Weights of a small GPT-style language model, trained from scratch on English Wikipedia: MLP 192 SwiGLU, 9150 steps.
Each number is 128 + 24 x the weight over the matrix's rms, rounded and kept within 0 to 255. Layers, rows and columns count from 0.

# layer 11 MLP up, 192x96, rms 0.218, rows 35-58, columns 0-95
[[123  92  77  82 168 139 139 112 116 109 130 129 143 119 115 149 138 145 170 127 104 117 106 157 129 148 115 116 131 129  85 137 109 131 115 130 135 171 126 116 112 135 111 139 135 149 115  81  65 143  92 135 138 127 161 147 125 134 129 123 128 106  92 148 104 173 114 134 133  92 137 132  98  71 122 132 128 140 165 137 102 150 119 131 150 116 129  93 130 157 144  93 135 121 116 133]
 [142 124 105 137 126 102  91 147  96 102 116 135 145 128 132 109 163  93 106 132 162 127 102  85 149 139 128 166 146 169 135  79 116 142 166 188 179 149 124 111 124 134 125 140 104 155 133 156 112 132 106 114  81  81 101 136 110 150 148 129 101 136  97 138 128 152 137 123 116 106 173 100 140 117 128 181 111 126 108 117  82 134 134 143 117 122 126 107 101 136 136 118 142 116 117 165]
 [110 139 137 101 110  81 124 117 131  97 142 138 129 142 151 109 102 130 135 149 125 107 158 155 144 110 144 168 193 144 103 113 136 147 130 140 142  92 125 111 137 179 130 127 139 134  94 114 101 148 115 138 142 115 179 123 121 135 116  85 110 108  79 132 164 130 151  82 108  91 144 145 125 117 126 125 118 125 125 183 123 144 127 131 120 144  79 102 121 121 138 150  75  89 120 136]
 [ 77 127 141 172 116 100 132 122 153 125  77 129 135 104 147 124 152 104 144 106 136 208 162 158  98 119 129 131 114 127 131 122 109  96 136 129 122 132 135 153  83 102 149  90 105  89 117 157 134 107 168 120 120 131 114 147 142 115 136 146  99 121 123 119 128 119 200 120 148 136 112 103 125 127 124 100  77 121 143 120 117 134 132 166 125 118 126 128 158 136 127 143 137 175 168 101]
 [135  84 110 122 149 110 109  77 135 130 123  96 113 135 144 166 116 182 141  67 151 100  91 141 123 107 126 106 103 146 152 135 112 136 129 107 167 138 143 130 130 111 124 109 127 142  90 139  91 108 123  98 137 169 148 148 150 189 162  98 176 168 140 139  96 152  92 139 121 110 144 120 168  98  91 130 113 148 172 149 147 138 165 129 118  92 103 131 105 129 112  98  57 104 130  93]
 [133 152 134 112 132 134 140 109 134 137 184 101 175 122 162 132 152 134 147 143 122 168 178 156 128 119 100 121 147 116 170 172 123 149 116 122  91 129 116 130 134  80 171 120 110  93 130  96  98 142 112 125 123 129 148  78 142  82 122  81 154 119 116 147  94 156 127  91  88 116 158 117 127 101 143 137 110 114 142 147 111 160 101 113 131 136 107  94 126 126 114 129 100  97 113 124]
 [153 157 155 128  92 136 131 112 134 137 136 118 166 130 139  70 105 104 166  71 142 102 121 157 141  83 102 134 134 103 120 128  89  91 140 123 139 130 167 104 116 145 104 153 153 143 164 111 145 100 138 124  92 147 141 111 131 121 115 185 142 104  90 158 136  97 131 130 121 114 121 118  93 132 146 153 156  99 156 110  88  69 161 158 108  96 139 148 132 119  89 122 144 139 150 109]
 [112 100 126 146  89 125 114 123  75 124 125 150 122 125  89 121 115 155 121 157 169 130 114 157 167 102 108 129 132 119 118 157  89 131 157 154 133 120 166 132 127 123 126 105  81 131 141 136 129 136 141 148 138 131 107 113 116 114 129  79  90 155 113 133 106 153 106 154 148  69 126 114 112 119 162 140 120 118  98 116 144 104  61 123 154 159 102 115  96 129  86 119 107 190 126 127]
 [151 146 140 145 168  93 101 145 134  96 108 119 147 106 104 110 113  79 127 143 140 131 159 134 127 145  99 123 133 113 128 114 144 145  94 101 130  90 129 119 107 134 139 107 157 104 129 156 173 146 161 136 169 109 115 136 172 138 166  86 142 142 152 122 132  64 135 126 111 167 123 150 170 150 133 124 133 172 139 141 110 138 150 124 115 125 133 142 114 100  85  94 163 151  96 165]
 [126 123 133 137 132 144 110 123 104 109 124 139 121  87 101 129 118 116 173 129 161  95 139 117  95 156 135 135 134 142  42 125  94 115 141 146 162 113 129 117 124 172 117 111 132 123 142 114  81 137  75 100 133 117 149 129 125  78 131 115 121 125  99 133 107 160  96 129 125 105 150 140 109 130 114  86 164 117 115 112 120  86 109 105 110 144 126 170 123 101 124 128  94  95 119 134]
 [119 168 186 129 153 166  91 143 131 124 141 107 134 137  85 126 134 135 113 120  91 153 149 138  93 119 156 153 122 158 148 115 141  76 111 183 102 115 115  86 169 120 134 148 131 166 143 152 159 129 138 143 135 131 105 143 106  81 131 113 119 135 146 124  83 153 142 141 136  95 150 103 151 152 108 140 160 164  98  91 109 184 133 146 100 132 125 110 109 120 130 128 138 168 129 107]
 [105 112 130 177 124 132 139  93 142 114 128 147 153 117 161 125 140  94 201 105 126 126 123  74 153 126 144 121 111 144 166 104 106 128 200 132 108 123 143 120 113 120 148 109 141 129 143 131 117 126 129  93 132 130 154  89 125 139 109 126 133 145 140 111 149 170 149 108 105 145  92 141 116  98 131 159 125 135 125 129 125 140 106 122 127 157 129 156 104 133 121  68 161 152 122 122]
 [124 123 161 140 119 179 125 114  82 125 119 104 102 121 167  86 116 144  86 119 136 160 135 143 124 129 111 134 149 124 163  88 139 141 147 163  95 138 125 130 108 118 164 113  79 118 137 131 125  95 144 111 122 114 179  91 122 132 150 101 116 157  94 146 110 106 114 107 127 207 146 124 141 118 115 153 140 102 124 151 155 119 144  96 111 115 154 126 104 136 148 120 171 157 150 103]
 [145 152 182 114 173 129 111 158 136 124 157 130 115 129 142 127 202 125 118 116  96  93 131 110 155 134 111 108 121  99 114 132 121 121 130 164 127 179 119  89 147 111 188 151 144 121 139 113 135 122 124 129 136 146 112 161 138 132  92 128 157 138 102 148 104 150 117 103 115 145 114 120 135 121 114 188 138 138 112 148 142 120 135 126 118 127 156 133 131 133 173 121 129 118 126 105]
 [130 118 134 127 145 112 165 125 142 139 137 132 130 118 124 153 138 106 169 125 161  98 165 136 142 139 149 161 140 110 175 116 139 113 164 153 107 142 107 126 115 126 162 152 119 100 140 109 109 129 118 142 143 131 153 120 108  86 143 130 148 153 103 126 138 183 141 187 142 112  94  84 143  93 169 170 153 140 127 114 110 155 150 130 101 117  88 140 118 139 137 149 100 174 119 119]
 [157 130 158 151 153 121 122 158 144 125 109 113 104 146 137  97  93 136 176 119 141 161 134 134 139 134 126 118  94 156 154 134 144 172 161 128 127 112 138 121 136 122 133 131 124 143 141  95 153 120  90 181 151  94 119 100 159 161 128  75 159 123 112 128 122 124 156 121 125 121  86 127 159 134 152 102 143 183 129 139  91 169 121 111 119 136 140 142 132 151 122 152 150 136 195  84]
 [176 100 106 108 111 110  99 123 139  92 107 116 117 139 115 122 109 104 143 128 116 113 175 187  85  97 151 157 101 136 145 144 135 138  87 154 131 135 109 107 154 102  96  95 110 115 102 129 119 164 143 127 119 143 169 142 119  80 142 111 125 145 153 175 103 114 138 148 150  94 157 121 154 129 178 126 149 161  92 137 122 117 134 132  98 174 141 156  98 115 169  93 122 108 100 145]
 [170 103 143 117 135 108 119  95 136  89 174 149 155  89 108 118 153 163 142 167  98 136 125 106 114 158 133 140 154 117 134 120 142  97 118 127  85 109 153  96 144 175 165 143 156 181 108 124  91 142  98 161  77 103 121 147 131 103  87 132 149  62 132 136 119 105 124 172 121 159 129 119 115 174 137 133 131 136 101 136 145 128 150 138  99 132 146 117 170 145 132 170 136 120 123 122]
 [154 123 110 147 147 107 165 156 122 151 104 145 155 156  84 144 144 133 119 141 143 133 141  77 121 129 126  98 110 141 123 128 115 157 132 134 173 124 148  71 147 113 120 154 146  90 113 118 121 148 169 106 171  98 150 133 114 167 139 140 110 121 120 139 109 152 103 148 134 120 114 124 161 133  90 162 150 124 168 140 104 108 102 110 112  73 113  96  74 121 144 137 134 128 146 120]
 [147 156 116 101 125 107 131 103 133 102 168 158  97 101 115 155 111 172  90 147 144 107 132 111 127  85 109 104 152 157 133 139 151 147 116 131 113 125 120 149 107 113 103 152  90  95 117 143  97  91 123 131 109 123 114 115 129 153 162 113 158  98 122 166 128 149 122 134 141 135 130 130 160 109 125 134 140 115  91 174 108 117 147  94 166 166 123  80 156 110 130 123 112 163 134 149]
 [130 153 105 145 139 130  92 146 143 115  75 127 122 124 125 102  56 125 151 157 148 118 113 169 102 103 116 128 159 141  99 169 104 177 131 127 132 141 143  85 138 101 127 100 152 107 118 126  99 123 110 113 113 145 157 192 156 123 149 192 104 124 137 130 155 146 121 118 145 122 123 171  96 165 126 116 102 128 163 137 119  98 122 150 106 135 150 158 136 145 166 121 100 128 102 130]
 [142 175 163 129 150 106  91 137 120 150 112 131 167 166 129 115 174 107 144 115 132 102 157 162 145 123 133 129  88 164 135 165 124 143 120 163  83 135 127  95 194 145 143 139 125 107 110 153 134 173 151 145 116 145 115  98 119  98 124 153 130 142 126 116 113 126 134 156  94 116 136 120 124 155 112  99 159 135 145 138 139 128 124 109  64 142 148 141  75 124 117 117 104 109 143 160]
 [108 159 129 140 144 182 122 132 139  59 138 139  92  94 145 143 143 102 136 124 136  85 117 132 123 145 147 144 136 146 102 154 117 142 146 130 136 137 146 113 134 159 158  79 138 153 144 168  68 112 148 132 122 165 108 126 129 119 162  98 133 120 181 131 109  83 150 100 130 117 122 125 133 117 134 139 164 161 121 126 120 127 120 146 128 145 141 106 130 142 129 136 150  93 157 126]
 [106 115  91 183 135 134 123 113 134 167 115 105 137 149 158  94 144 148  83 102 127 113 151 152 135 124 117  90 126 137 146 115 149 118  89 127 110 144 142 149 110 176  95 130  97 123 104 178 111 126 117 163 117 112 134  96 154  81 152 114 104 132 123 144  84 113 137 131 141  91 142 129 118 115 109  71 148  97  86 155 104 143 123  70 136  95 106 121  92 125 116 189 133 127 128  77]]
# layer 11 MLP down (transposed), 192x96, rms 0.212, rows 35-58, columns 0-95
[[144 129 149 130 165 141 143 135 105 138 124 129 112 106 104 156 124 105 114 110 153 110 136 105 105 118  87  86 137 140 101 113 117 142  65 130 140 141 111 167 148 120 103 132 102 137 151 101 155 137 140 155 112 143  73 102  91 103  83 162  86 132 113 131  92 112 122 122  98 158 116 133 138 145 130  86 136 131 113 100 152 135 139 147 134 160 124 119 114 141 115 134 148 124 107 149]
 [128 128 176 134 104 123 146 139 132 114 139 162 142 130 123 143 151 145 124 146 131 123  87 153  82 138 141  81 104 158 104 117 123 106 193 122 105 102 142 139 133 132 156 122  91 159 134 137 154 131  94 146 141 148 135 123 122  89 160 114 111 114 110 141 124 141 122 124 132 157  65 107  98 111 137 108  85  85 151  86  96 127  96 127 109 146 165 132 144 115 157 132 139 175 113 107]
 [108 138  88 147 155 158  99 161 115  98 111 122 138 139 139 172  78 131 121 158 102 129 106 144 156 120 102 117 136  93 124 106 160 154 117 128 159 168 105 111 146  85 140  99 121 131 123 134 133  98 111 140 118  88  99 128 148 167  77 139 114 113 134 108 113 106 136 165  89 112 151 146 128 158 101 139 150 115  98 110 117 158 128 114 126 118  93 165 144 149 145 104 124 131 144 112]
 [115 116 122 135 150 124 137 199 118 116  90 158 165 122 107  89 105 135 111 123 119  95 128 129 105 126  88 155  99 134  88 150 124 126 135 116 137 165 120 121  99 128 105 146 157 131 131 120 109 152 113 118  86 147 101 121 155 166  92 118 163 113 113 125  98 154  99 136  87 111 167 136 158 100 126 123 152 158 152  98  96 151  93 122 123 148 176 127  92 159 138 131  87 127 145 112]
 [114 169 106 115 170 100  99 149 126 109 148 158 156 129 148  78 132 139 140 176 125 107 121 117 110 109  96  91 122 145 128 139 161 105  78 142 101 132 126 136 132 158 155 144  81 169 134 158  94 101 133 137 133  97 120 122 146 159  86 156 103 103 102  44 162 148 151 133 129 103 106 141  58 115 125 105 121  70 125 121 106 112 145 166  85 117 130 144 127 123 158 133 140 141 116 114]
 [127 135 121  99 160 106 147 112 136 173 134 145 100 124  99 124 151 118  88 125 142 142  71  96 104 117 113 119 116 127 135 170 159  91 158 132 129 115 128 136 124 172 111 144  74 141 111 132 179 116  97 117 122 128 126  99 136 127 151  90 129 122 130 120 139 168  87 121 161 132 109  93 134 129 151 102 110 166 101 141 139 126 163 129  94 172 124 159 159 145 137 169 126 161 123 126]
 [122 119 134 127 139 144 146 137 128 108 159  90 140 125 128 161 121 155 113 139 181 117 131 109 126 127 123 166 146  91  87 153 174 132 188 119 188 136 129 101 155 125 141 137 170 138  86 135 130 131 106 148 110 126 139 114 120 126 125 103 156 109 152  71 150 140 128 136  78 107 153 187 127 139 119 111 127 127 146 144 122 132 178 152 112 102 113  84 121 157 131 144 107 140 112 117]
 [128 126 155 129 166 161 127 109 138 115 106 160 118 147 165 118 156 109 138 145  69 119 112  93 158 127 109 108 162 122 120 158 156 152  65 125 114 152 132 145 136 125 148 116 128 135 123 113 130 109 145 138 134 112 189 104 132 159 138 163  97 108 148 122  93 111 103 130 120 142 125 156 133 134  79  97 108  90 143 184  87 117 134 120 148 114 119 150  80 184 139 107 144 111 134  97]
 [130 131 116 132 165 148 103 145 144 162 158 141 154 143 146 104 144  92 144 148 100 121 149 151 115  58 129 119 129 110 150 139 145 161 139 165 135 144 129 117 129 136  87 123  93  98  94 110 106 149 110 123  99 161  94 140 117 143  97 114 136 156 103 173 139 142 117 109 118 145 120 106 111 139 126 115 105 111 103 139  77 152 122 186 135 116 148 139 158  97 147  82 105 151 117 134]
 [142 139 163 158 150 153 116 104 111 148 130 122 111 115 143  81 160 136 137 142 122 132 117 137  90 139 148 176 147 118 148  75 150 131 122  97 146 104 141 109 177 123 149 142 107 114 138 123 136 139 145 157 123  85 111 128 141 116 136 166 101 142 124 129  93 131 135 110 122  76 137 154 124 149 137 119  95 138 110 103 158 100 138 142 156 152 123 116 137 135 126 100 112 107 178  78]
 [131 126 131  74  87 173 108  76  90 145 110 156 138 152  89 193 105  80 152 154 154 120  99 101 117 131 113 131 127 122 135 117 144 115 109 134 156 102 158 156 124  91 132 132 138 142 112  69 143 122 131 148 168 132 157 146 128  99 125 140 159 132 105 109 154 106 111 143 121 159 105 120 137 105 112 101 132  97 129 162 144 100  79 123 172 128 122 136 113 144 120  84 165 123 132 113]
 [107  89  91 106 127 164 133 172 141 131 117 110 136 125 133  45  90 112 125 150  90 165 108 138 143  77 144 137 139 118 108 130 126 104 109 132 159 135 143 147 125  85 130 142 123 126 117 149 143 115 152 102 108 156 124 135 140 123 177 139 106 140 139 167 112 137 102 141 108 137 128 110 157 150 166 140 128 145 150 128 131  86 110 148 143 136 133 140 119 170 122 125 140 125 155  98]
 [120 106 140 138 144 114 117 159 135 151 116 131 107 125 127 154 116 193 131 149 141 142 128 163 146 129 121 140 120 138 169 141 121 141 115 106 121 100 142 151 182 119 157 147  94 143 144 127 133 137 115 133  96 121 138 136  86 114 126 170 121 162 154 149  88 166 126 149 121  85 144 156  94  97 118 108 113 151  98 118 141 117 143 186 141 101 148 172 132 112 154  92 110 123 160 130]
 [120 109 130 158 133 136 112 124 112 136 137 140 128  79 183 149 124 140 208 121 122 135 147 134 146 156 148 148 179 124 114 117 101 152  88 116 104 122 110  93 133 114 110 145 113 149 129 137 146 149 111 152 106 114 110 145 119 110 128 121 131 102 132 109 152 131 119 115 162 192 136  96 121 110 100 137 149 146 127 136 163 135 140 126 115 129 117 142 102  70 132  74 129 102 146  75]
 [102 124  99 129 115 133 132 136 113 123 134 143 152 131 136 129 175 127  95 144 118 139 138 120 108 104 115 146  96 119 128 103 126 165 144 147 153  95 131 148 141 120 138  86 131  75 156 146 142 112  89 155 117 121  97 176 101 131 169 119 116 154 109 122 154 126 124 111  95 129 144 103 102 131 163 111  93  72 120  68 149 115 131 119 114 125 125 143 111 172 160 121 132 121 139 101]
 [ 88 130  95 149 102 110 157  97 147 130 144 110 148 121 138  82  89 124 134 163 116 142 137 122 102 130 112 104 150 149 155 181 134 137 122 123  97 108 121 131 144 109 144 120 106 154 129 102 119 138 153  64 102 190 117 116 123 174  98 127 104 130 147 114 115 155  93 169 121 148 131 118 132 122 114 120 117 147 148 151 136 123 137 185 162 112  83 141 141 140 134 154 158  98 108 134]
 [156 132 160 130 148 102  89 137 126 130  80 116 157 141 147 136 158 177  97 124 121 143 111 102 122 129 148 119 165 135  99 113 170  93 136 100 115  94 193 136 121 142 155 118 138 142 150 173 108 139  89 147 101 152 111 103 143 170 128 152 152 138 107 116  75 128 116 152 104 165 103 152 112  97 124 114 123 143 171 108 130 135 142 161  87 174  92 124 136 136  95 133 138 130  83 146]
 [167 161 154  95 120 162 143 144 139 141 130 169 122 104 131 168 142 144 163 107 134 132 125 120 137 176 109 114  90 120 135  94 134 189 121 119 115 111 153 111 153 133 114  98  82 118  99 117  82 118 130 166 124 109 122 104  99 142 145 154  81 143 158  97 107 124 145 137 131 120 114 193 109 142 113 111 116 151 140 181 150 138 107 125 159 153 162 167 101 140 128 124  97 156 149  78]
 [110 112 127 163  81 155 125 137 157  88 131  90 124 105 134 141 110 115 122 136 128 131 165 144 130 136 110 134 155  94 121  87 118 104 137 165 138 136 125 146 107 134 115 109 127 130 167 148 155 131 111 166 118  82  87 151 162 148 125 132 129 170 135 116 135 110 157  99 134 127 139 120  98 124 106 134 170 135  73 109 116 127 140 104 155 158 114 141 166 181 138 130 101 104  92  80]
 [ 97 141 168 118 118 133 131 156 118 110 165 111 149 149 155 116 113 110  96 154  90  92 122 127 134 126 140  98 108 145 122 155  87 100  81  65 158 139 110 136  99 137 134 102 127 105 130 113 146 156 130 139 120 146 122 129 104 145 123 114 121 136 147 116 139  99 122 121 142 121  94 142 135 123 127 164 133 139 155 107 146 128 118 159 101 122 143 147 101 100 140 125 130 121  56 162]
 [147 181 103 149 118 176 120 128 137  96 131 125 130 123 134 108 126 129  90 115 129 124 102 116 166 138 121 123 122 140 110 155 105  97 107 159 127 120 139 114 124 130 176 142 166  66 111 141 139 137 133 132  85 121 145 128 113 149 147 151  88 115 156 114 125 124 114 156 130 109 135 121  82 138 163 141 163 102 104 137 143 157 150 133 205  67 138 141 126 174 112 116 107 128 100 162]
 [150 102 134 112 113 108 135  85 132 109 111 117 180 160 107  94 148  94 132 146 137 133 154  97 172  96 117  94 124 114 135 108 113 167  84 131 142 130 124 161 108 127 106 159 137 171 170 124 129 108 146 133 122 123 146 150 129 149 121 147 132 143 143 118 123 104 173 152 156 154 158 120  92  98 165 160 104 143 115 129  95 167 177 169 109 143 153 141 153 136 111 131 137 113 140  93]
 [156 173 138 109 113 107 140 127 124 112 132 127 111 158 114  78  89 149 111 155 100 206 106 118 118 120 142 108 155 120 105 124 142 120 134 156  92 118 129 132 125 113  60 143 121 113 109  93 110 132 127 134 124 133 126 131  90 134 131  95 126 140 127 149 133 114 129 134 143 132 129 119 137  98 109 153 144  79 162 134 144 125  74 117 115  97  94 108  99  92 134 116 105 126 112 131]
 [ 75  64 127 144 145 101 180 142 118 147 151 124  68 134 143 172  96 140 137 115 108 117 110 136  93 124 127 151 127 129  81 166 105 118  92 125 113 156  89 104 139 125 127 111 102 133 143  98 125 120 111 128 118 152  96 173 164 129 191 112 159  91 114 120 125  83  97  97 129 107 100 100 133 141 135 120 135 131 144 132 121 139 132 103 130 159 104 153 126 209 136 151 118 146 115 128]]
# layer 11 MLP gate, 192x96, rms 0.212, rows 36-59, columns 0-95
[[117 156 144 154 126 162 105 168  95 127 133 131 129  96 147 133 162 129 110 122 103 129 147 128 117 128  78  92 141 130 121 148 120 114 126 100 141 137  61 148 176 117 142 117 120 101 135 131 151 147 113  99 117 139 174 156 128 135 119 117 117 170 167 154 125 120 135  92  93 143 127 109 113 161  75  92 162 127 116 129 122 141 114 148 154 149  94 124 158 163 119 107 133 135  89 142]
 [123 113 136 162 128 124 158 138  92 147 113 121 108  93 131 152 103 134 140 139 115 139 114 137 130 132 145 109 115 118 153 159 156 144 147 120 137  85 140 159 104 116 138 147 132 149 158 145 122 121 154 127  77 156 109 108 137  89 149 155 145 107  69 143 131 146 104 108 138  86 122 165 130 120 167 130 104  56 149 175 148  85 134 133 131 171 130 118 137 117  93 128 134 140 119 136]
 [ 72 159 113 136 112  97 141 112 151 153 118 120 133 107  83 158 110 149 128 137 133 157 110 114  98 145 133 153 109 111 160 106 126  93 154 157 172 112 151 158 144 158  88 113 128 142 151 153 126 145 116 156 143 143  76 123 169 186 125 154 116 115 160 102 138 132 131 114 145 142 110 120 139 112 121 136 151 116 111 128 173  70 124  81 139 130 118 124 138 132 156 116 142 174 145 126]
 [131 140  99 129 123 134  92 151  97 124 122 102 130 131 136 140 104  87 147  94 128 107 119 137  84 140 129 100 100 138 126 124 135 132 152  89 137 108 140 139  77 166 136 127 126 111 175 158 138 124 185 126 113 115 127  91  97 148 164 173 116 123 125  61 117 133  71 128 121 129 165 138  96 120 103 148 170  96  61 122 113 153 150 151 111 115 103 149 102 158 154 144 123 142 138 133]
 [140 122  75 140 143 138 118 100  79  61 165 123 138 122 133 175 114 127 152 137  72 125 111 113 155 111 101 148 110 128 153 127 130 101 123 123  95 148 138 120 147 170 150 145 126 125 180 133 138 151  98 134 166 131 152  80 162 107 131 155 150  94 131 118 109 124 127 131 163 110 139 118 145  96 148 102 113 127 106 153 116 135 121 121 101 109 115 153 155 136 135  91 159 128 127 103]
 [ 75 120 177 145 127  86 128 141 113 102 128 139 128  99 114 158 131 129 144 147 164 153  83 150 143 147 171  98 112 142 102  95 126 109  97 125 134 112 134 133 109 179 108  66 128 110 172 145 138 153 126 123 118 111 117 164 126 120 136 121 130 110 121 157 154 101 154 155 132 119 115 146 118 135 113 120 116 132 125 155 139 107 119  94 125 103 114 110 111 136 134 134 122 141 102 104]
 [116 117 136 122  99 125 125 113 110 154 118 141 190 156 131 131 153 169 123 154 119 148 104 163 122 177 111 140 117 137 107 100 122 121 122 151 155 128 168 130 189 120 136 129 162 112 141 164 168 120 118  96 108 138 122  94 118 139 130 115 114 115  72 116  98 118 183 131 137  86 165 128 109 128 151 109 105 121 164 168 130 125 130  75 143 112  84 110 152 129 138 145  97 132 169 129]
 [141 104 111 156 144  92 129 113 132 116  87 131 132 162 129 135 127 135 140 149 135 114 117  68 116 184 174  98 121 139 131  95 115 115 102  82 109 137  82 153 146 106 158 121 170 115 115 126 101 129 153 141 127 145 165 120 150 103 164 127 151 147 106 140  93 123 137 133 123 125 129 142 114 143 135  83 204 175 124 141 157 149 109  82 127 157 140 109 119 105 119 115 103  96 150 115]
 [130 123  92 119  85 130  89 151 119 117  87 125 108 114 137 143 136 113 129 126 117 159 127 125 171 122 103 103 134 116 128 113 147 153  84 108 134 148 138 103 163 160 150 117 197 151 128 150 107 108 149 149 125 119 147 157 179 121 147 181 155 107 135 146 117 138 136 108 160 111 115 128 113 126 139  97 154 100 152 132 160 156 126 116 100 115 168 127 117 142 114 101 147  93 122 129]
 [122 110  89  99 152 119 125 132 129  96  86 154  95 154 126 151  82 124 143  70 138 130 132 110 128 104 110  82  77 105 118 109 128 130 115  80 136  34 107 140 138  81 139  93 118 144 133 132 160 114  97 111 133  93 109 143 156 162 118 121 146 109 111 145 111 131 150 114 130 133 130 122 128 127 137 119 163 167 119 155 151 155  96 149 136 132 134 137 108 146 155 130 145 122 154 144]
 [129  72  91 138 120 133 130  97 104 139  93 117 164 127 149 118 182 126 142 144 127 130 130 100 162 150 149 115 121 143 153  91 122 129 112 147 141 140 162 136  80 178 117 125 109 126 153 149 106 100 114 107 150 140 141 128  97 153 119 163  83 125 138 137 163 105 134 113 112 102 114 126 126 154 124 185 125 114 142 157 104 133 105  87 145  82 127 149 123 141  89 111 138 157 109 113]
 [136 161 102 166 111 109 110 130 176 107 150 125 144 127 110 117 112 155  96 126 121 111 114 117 148 170 116 148 137 151 120 175  83 132 120  80 110 111 119 105 140 154  61 143 154 123 157 149 149 108 108 145 128 151  79 143 153 106 163 132 116 116 120 119 157 143 162 127 137 124 148 132 137  98 168  90 121 135 120 160 135 126 161 147  69 180 111 151 138 158 118 118 114 114 136 110]
 [129  95 140 114  86 122 144 126 118 101 178 128 134 144 112  92 118 112 121 117 144 150 101  89 150 125 185  91 147 124 142 147 137 108  66 130 133 118  59 138 117 139 138  97 116 118 141 131 141 135 162 146 107 148 157 143  91 112 169 148 103 135 133 169 149 143 161 129 147  98  98 125 171 115 108 140 134 148 109 141  89 143 147 100 132 139 111 127 123 130 122 151 125 102 119 158]
 [129 153  93 115 119 155  92 111 129 135 104 101  94 104 113 129 104 185 140 144 137 136  97 149 126 127 129 124 102 117 105 136 116 160 125 104 159  89 117 166 158 130 107 153 138 134 111 142 164 133 125 158 125 117 130 169 104 173 143 101 130 129 153 101 118 105 132 122 160 143 119 128 132 202 178 114 150 165 127 160 121 154 100 121 147 126 146 141 151 151 136 100  95 143 151 138]
 [164 137 125 141 105 127  88 108 138 154 136 144 117 148 145  96  82 102 154 152 122 119 114 132 137 111 153 118 140 148  85 112 133 133 117 101 136 130 140 101  94 113 146 125 114 143 109 145 101 160  88 105 122 137 166 141 214 136 152 138 136  89  95 144 111 139 135 131 130 141 116 131 143 144 138 106 137 142 138 124 134 115  91  91 136 113 145 154 128 145 148 134 114 128 197  89]
 [ 95  86  84 160 143 157 123 121 123  99 155 143  82 102 124 182 147 121  78 137  97 147 107 113 154 163 122 110 136 163 127 144 120  91  96 118 100 113 150 156 122 126 152 151 168 145 113 133 109 179 104  91 133 135 156 120 146 187 152 166 101 141 112 106 119 124 110 108 115 139 112 136 114 144 150 192 158  91 123 158 107 126 123 119 126 141 102 127 126 138  88  98 136 140 116 105]
 [135 150 104 139 144 176 100 107 141  85 133 140 111 145 147 138 120 124 126 122 169 147 100 125 168 143  88 108 134 156 110 138 124 182 117 109 144 123 157 152 103 205 109 156 126 147 112 144 110 156 185 109 149 120 140 115 120 164 120 117 120 144  93 156 149 160  97 129 161 156 129 145 133 165 114 141 160 101  84 124 101  99 147 113 142 137 111 142 124 118 149  84 104 129 119 151]
 [ 82 125 162 148 158 131 148 140 144 133 124 115 113 164 129 128 137 118 126 110 137 114 130 128 102 123 150 115 127 140  96 172 118 111 168 132  94 118 157 101 104 115 137 138  93 136 145 132 136 104 108  77 126 124 123 120 132 146 103 132 119  92 135 144 110 109 171 116 101 117 141  95 105 150 139 135 123 146 103 194 113 178 159 135  75 149 156 135 161 132 108 136 178 118 189 147]
 [ 94 152 128 111 108 111 152 139 121 110 159 132 130 123 167 155 100 109 105 115  89 107 115 111 163 160 149 162 103 159  99 130 143 101 111 147 121 103 127 184  98 114 145 124 106  91 174 148  88 137 130  75 190 119 113 109 128 100 127 159 113  86 115 130 109 146 114 147 111 101 147 119 123 112 122 144 144 115 109 137 121 152 127  95 153 173 144 126 137 129 135 142 125 103 114 132]
 [134 118 140 106 119 171 112 159 147  45 155 107 143 126 192 132 130 145 100 156  81 122  91 121 169 171 140 130 113 155 110 132 139  81 127 127 120 135 127  83 115 153 111 167 138 121 141 115  91 164 115 117 157 116 116  97 108 149 122 143 144 132 124 142 169 128 103 149 186 155 151 116 114 128 174 134 163 116 121 149 169 146 140 117 146  99 126 154 128 132 140 119 128 119 135  91]
 [136 144 136 115 138 121 134 122 120 129 136 117 137 170 152 133 147 137 148 171 125 163  99 135 153 136 130 150 116 153 159 133 103 124 103  96 182 133 158 106 136 107 114 160 152 163 162 101 147  86 123 166 107  92 104 144 160 101 141 127 112 148 115 166 122 144  93 115 164 132 159 113 130 125 135 148 148 158 135 170 156 144  93 122 125 111 106 106 172 151 147 101 179 167 170 152]
 [128 151  70 148 142 143 100 118 101  87  94  81 128 119 135 127 145 131  82 157 166 123 129 122 114 131 109 158 107 117 113 161 105 174 102  97 137 145 122 121  98 131 128 106 148 126 103 133 121 128 157 129 135 134 115 100 160  92 157 147 110 107 111 112 165 141 129 134 153 124 186 154 168 124 150 106 113 137 124 127 124 127 149 146 117 148 118 145 109 141 112 128 123 164 157 123]
 [155 140 157 149 110 149  97 114 163 129 148 175 157 157 110 142 117 113 151 134  79 145 141 121 130 132 113 171 134 149 116 167 114 111 139 117 134  97 120 104 152 114 176 139 141 121 162 142 110 163 118 107 110 123  83 146 116 179 139 125 115  68 113 113 143 145 121 135 167 104 106 119 120 112 138 169 172 118 106 106 148 148 163 111 105 134  58 180  92 155  93  75 133 104 126 123]
 [127 142 149 154 145  97 141 119  91 137 164 155 178 133 141 160 135 101 141 170 153 168 150 123 173  96 131 113 107 141 159 127 103 146 115 103  80 142 137 165 126 124 117 139 136 100 149 111 142 129 132 105 168 148 124 114 180 126 156 143 134 120 137 127 131 142 147 129 126  80 134 167 156 157 126 116 170 129  57 176 114 146 106  96 121 105  97 160 140 121  96 129 140 130 149 127]]